Weights of a small transformer language model: 121M tokens.
Each number is 500 + 40 x the weight over its row's rms, rounded and kept within 0 to 999. Layers, rows and columns count from 0. Numbers have three digits each. The size before them is the row's rms in percent of the matrix's.

# layer 4 MLP down, 96x256, rms 0.0812, rows 0-95, columns 32-63
109:491507458494560544490477524538512499503482489490491505509520492480511615463509525473564526516539
116:511504521503387537528474469436492464514494569492516463494517496545458455527494508514501515475444
109:484512457491468523474502512493509455487495564493515490486590523548529547471580417549582581515484
108:581496524530412530480494474551491530493512533505490485427495517497511552562492543449536401530552
099:548494516513497444500503506472499495507499398492513499477382488543520539538489580473565534529496
088:580524527515478486474478537505520459491503473505517491485507504556486460602555473552516497508489
099:543450462514418476553531413468497518528497527491527525480427484505479575534468503477470486552550
092:526465494490542584427535468522496589498494499495498581519577523527512460486506484566475612488527
098:485475493487561457485525481502494517502505501489529488506487503493508456482463447537456489403529
093:489538495529520564536492535540500445490485460513480488485480473501513459523487469514443515503531
078:543484461520514466506509571509519423485512459527487572456471494516503543462497568457498562464519
093:506453563512556541486561518522490561492509461502500504437522489549500528559522526465465446451436
098:511507539487573532505519497516495557497513508507528436513504490513447429489477535531543534479496
113:473484508509560522452573506415505507484497485503508524493457527431471530473530574521580471556523
099:521482533466498513466496497539492532516501433514492540487517490443525468475497543532514508496474
101:487454484506453532535431513426502503484505514507475458514414508489451443445403537515512498508526
116:445510505525503431474484525433509505494513500495495528551506496485493585481557505407498454459556
079:556510483519446535530486482533514486492532527507473515479473483473485530496463521553545537574463
097:517495562483548410628489532423496499492493478483477490515428443520524547554497495557532474450474
083:503507520473451535420480490556526462516518456518513487505562528548465459407495404538457557489574
103:506494615520526491570510439415502520480503476510493480400484493521505562422514536555520426426470
111:496505558510572445528483493461485580484503456493506473522439486506497486485459579491539475548495
095:465503432523448573384523437505513470505485544494472449579483500432487499472509494511444558541505
080:480486538494519463402462570512491512510504628483513510528541488537515463541534488461501504523507
105:630527425474503535510492537453495510475503571490498475520579520470529473579488511484498541521506
082:487453570496569427462494471464491565482518491505495506499564504466482525527491501527535413508485
107:487495460498456476497456523591494461503510528503515524544464462456474465529437462597435584506524
109:475497459477528512520498465530492531509520522515500492440530500566465506518488445487528498453549
096:461481501511511415525490457519496459528502360499502523440385492575481405551540542431487442568482
090:504496522535586438523532493466479523484496514494482508562442463518489569449473515558502554440502
107:629517486495491491536499493457498519473503485472474505421501505477529466516467540564527480493453
100:410548450478531498488476503470512480535501437497503474434459481507512474475461487461429502476477
085:538474568503573487462470499524518468510478536492483464430568510429536465492533494519490529508493
091:499499457495430476516456460522467449520477495522510463530524481492476506427495472516456570552538
118:414524603463554417453544474489500540509518453511506517474490519520461527440486547491569524441529
112:496484516495603581463468495544497562498511408499480487470555505481513541528480475542465495420519
087:496459478487454515472566518501507515478486538489474530480582452499531588461508521560589496499523
108:492515471516526572519461527514486495513509556484470423478564491551522438535382534555488577484473
196:480516474479487558460504481531499516496497555500493514496604506539510454526465405465446554518459
090:575509441471380492459487475507531429506494538497469477471521539490443463522527500447483471525567
137:703504487481507491530507517531491499495503564492488503451519511497504458585486452601509496485475
120:528493540486518485467507498497490435512496510502494473580496518448474528564472469511413556489511
103:479537506474383530500536465399483480504514462507509455563549477505550492557489493480502551543481
088:417510526520536453614476472546503473517493474493519494460447495491487445487425513464459434527529
077:589510453521533520471533491592488481492486525490488462539440513458496398546484513460541461549469
109:500509472521491422464516498392511482498513498499473557441478489460556558533570518565548524524511
091:532496555467511443512524567519503484518499395526499419485519479560521480595536527463472486467513
095:503497481503467485477495507435501421489514617492491481527511487499532484537492532444502497558514
081:567493527490500452508493511442505537502492585509511491546420494467485520541459516513494463386477
090:452468474490509549422501499552528466546506520509514479471552532510484496530518473482536565508586
083:672546504522448555479483486558505486529518513496487509485490482450500525573529486481474485568535
087:475491486556558449514520476465523534531508546498506551437505504521488546506501467549519484441472
082:496493600491452490514449516458496428493495539488503474536454539533540497545548578517519521492394
096:433505480527471524492506483549487475489507479487493511476574497542478553463502451540492589499505
099:527510449508457547540548523554492549523492491511505498413508481527495497586505507514502424491518
099:562499584521492539498487458499517478526510412506498501463510505526475528582444504585517521434483
080:499511411513479449370452446501521454515486552514520468500520521435481557504523440520383520532524
096:435487532460565506561507511446523457506472474496512463449463511525489448487494466511598460567489
111:449520564505543432501466480552501503486490408503495554463470504504488489447532526453597507436447
088:388504517478523513448500523539499485487473486505474521476457537531491504522524412494563608481420
081:485554483510451535563486485450521563498529547494502509407582527468501510453540422447554517516470
086:464528398563511472455568551427522463523508563492509389487508507463560440520441505491531489547525
099:509530528513420469468512515525509494477517551511478485482596461500460471450495542502540489534514
100:544499480490479515532516480420526485511509438491489461531468513447530520461580572478582560546521
121:496468505499560462465506521508489496490493449497505513540453512508485577474556565535578501504456
095:566523492490505558445446500520508551488486527489508556459457512524498522556470556486577553497457
089:396500478468430482477511491538501413483512625504526454517491511585458548547576468477566511444497
091:492480511525551430586470547442475539476499507502488551519506471537518497497539576550519552483444
114:547501520500523540583452553400487579473527469493499449526469500486537530499488552485536467505453
119:523500500490498452395515537468491464485489473517513471473472520485426570424557458507526542470545
086:590498475500501568441532449474498511543508453505525526541472478476520533541493569476527522437492
102:463540527496497430575484536523471520526493548494524439583504475543485435420482484494514510414434
095:563506447481507512477495484495517464510495480492487483511440541505525498543441521513542570498522
071:535513532498486508548489524522501511477507522492525532517542500484489486571480470544450519588471
082:497528437481402512426575510485512563531496625498510550496412550542502537513517543492518502570469
120:520484544500624458438493485532492570493521547499467476542468469444481608455482552558503460442500
109:511514494517555466508474531474488447494485586497524434511428486391579462464568507488557511517477
111:480508483513477405513538483455515531480504482505489504487408494541529554454488544414511418453510
096:477487528522498498489521479490491485511510472507496554504449469469485561492478535470514463454454
087:443536539437485411575470547520508488523483585506503442414508467499463417576531544456541465445523
093:539526477500502525462474540505497495500509488502490548484462498488492473526566488553520491512531
095:453517465507428529516502523552513394497515566489505433489495549474518486469578444484494431534455
082:462479570497478483482467513457511498503500491508531466523551548445538445454563476497432523446503
102:400528466476417454494461518508511492483513565511477464525454470502501459480554510441510470598454
099:434493438491538431463544485509509488492506567511497509543531494531532518446514450552456459531515
073:463476539453490463477441524508483516502482500511520451538639483541478509504549504560390536513546
104:429476443496502519549511489433492448485521472505498477513431495576424490456443493512540538545477
087:484485495478537467499408496544469569481506442489499516559534532467520472454444506526481513525490
100:508511497537402424442510497513494425509506541495492477486533519481456485531541466486482463510586
105:553462481488470584555525478479529498530508522515520488489529510494503521536525490457484498503503
084:514499466528529615461551454509507469528505563493523526503551491487459549537527473485483522580415
138:604509522487556541465496489529516527500508404493486549436550510517510449545437445589453513403524
092:545521535525538479430437536505490520473500437503496527539471498472519550533487545430567429438489
106:479502493486508475491516470457510524510511512521481495470436483481517534516424581556567513436498
101:530516489510594545449523457504515530511491461503507466524551505486560548550495555541448526431505
103:565477459533518497447533503540507438509498457502511506522610495500492493484535465504489552472512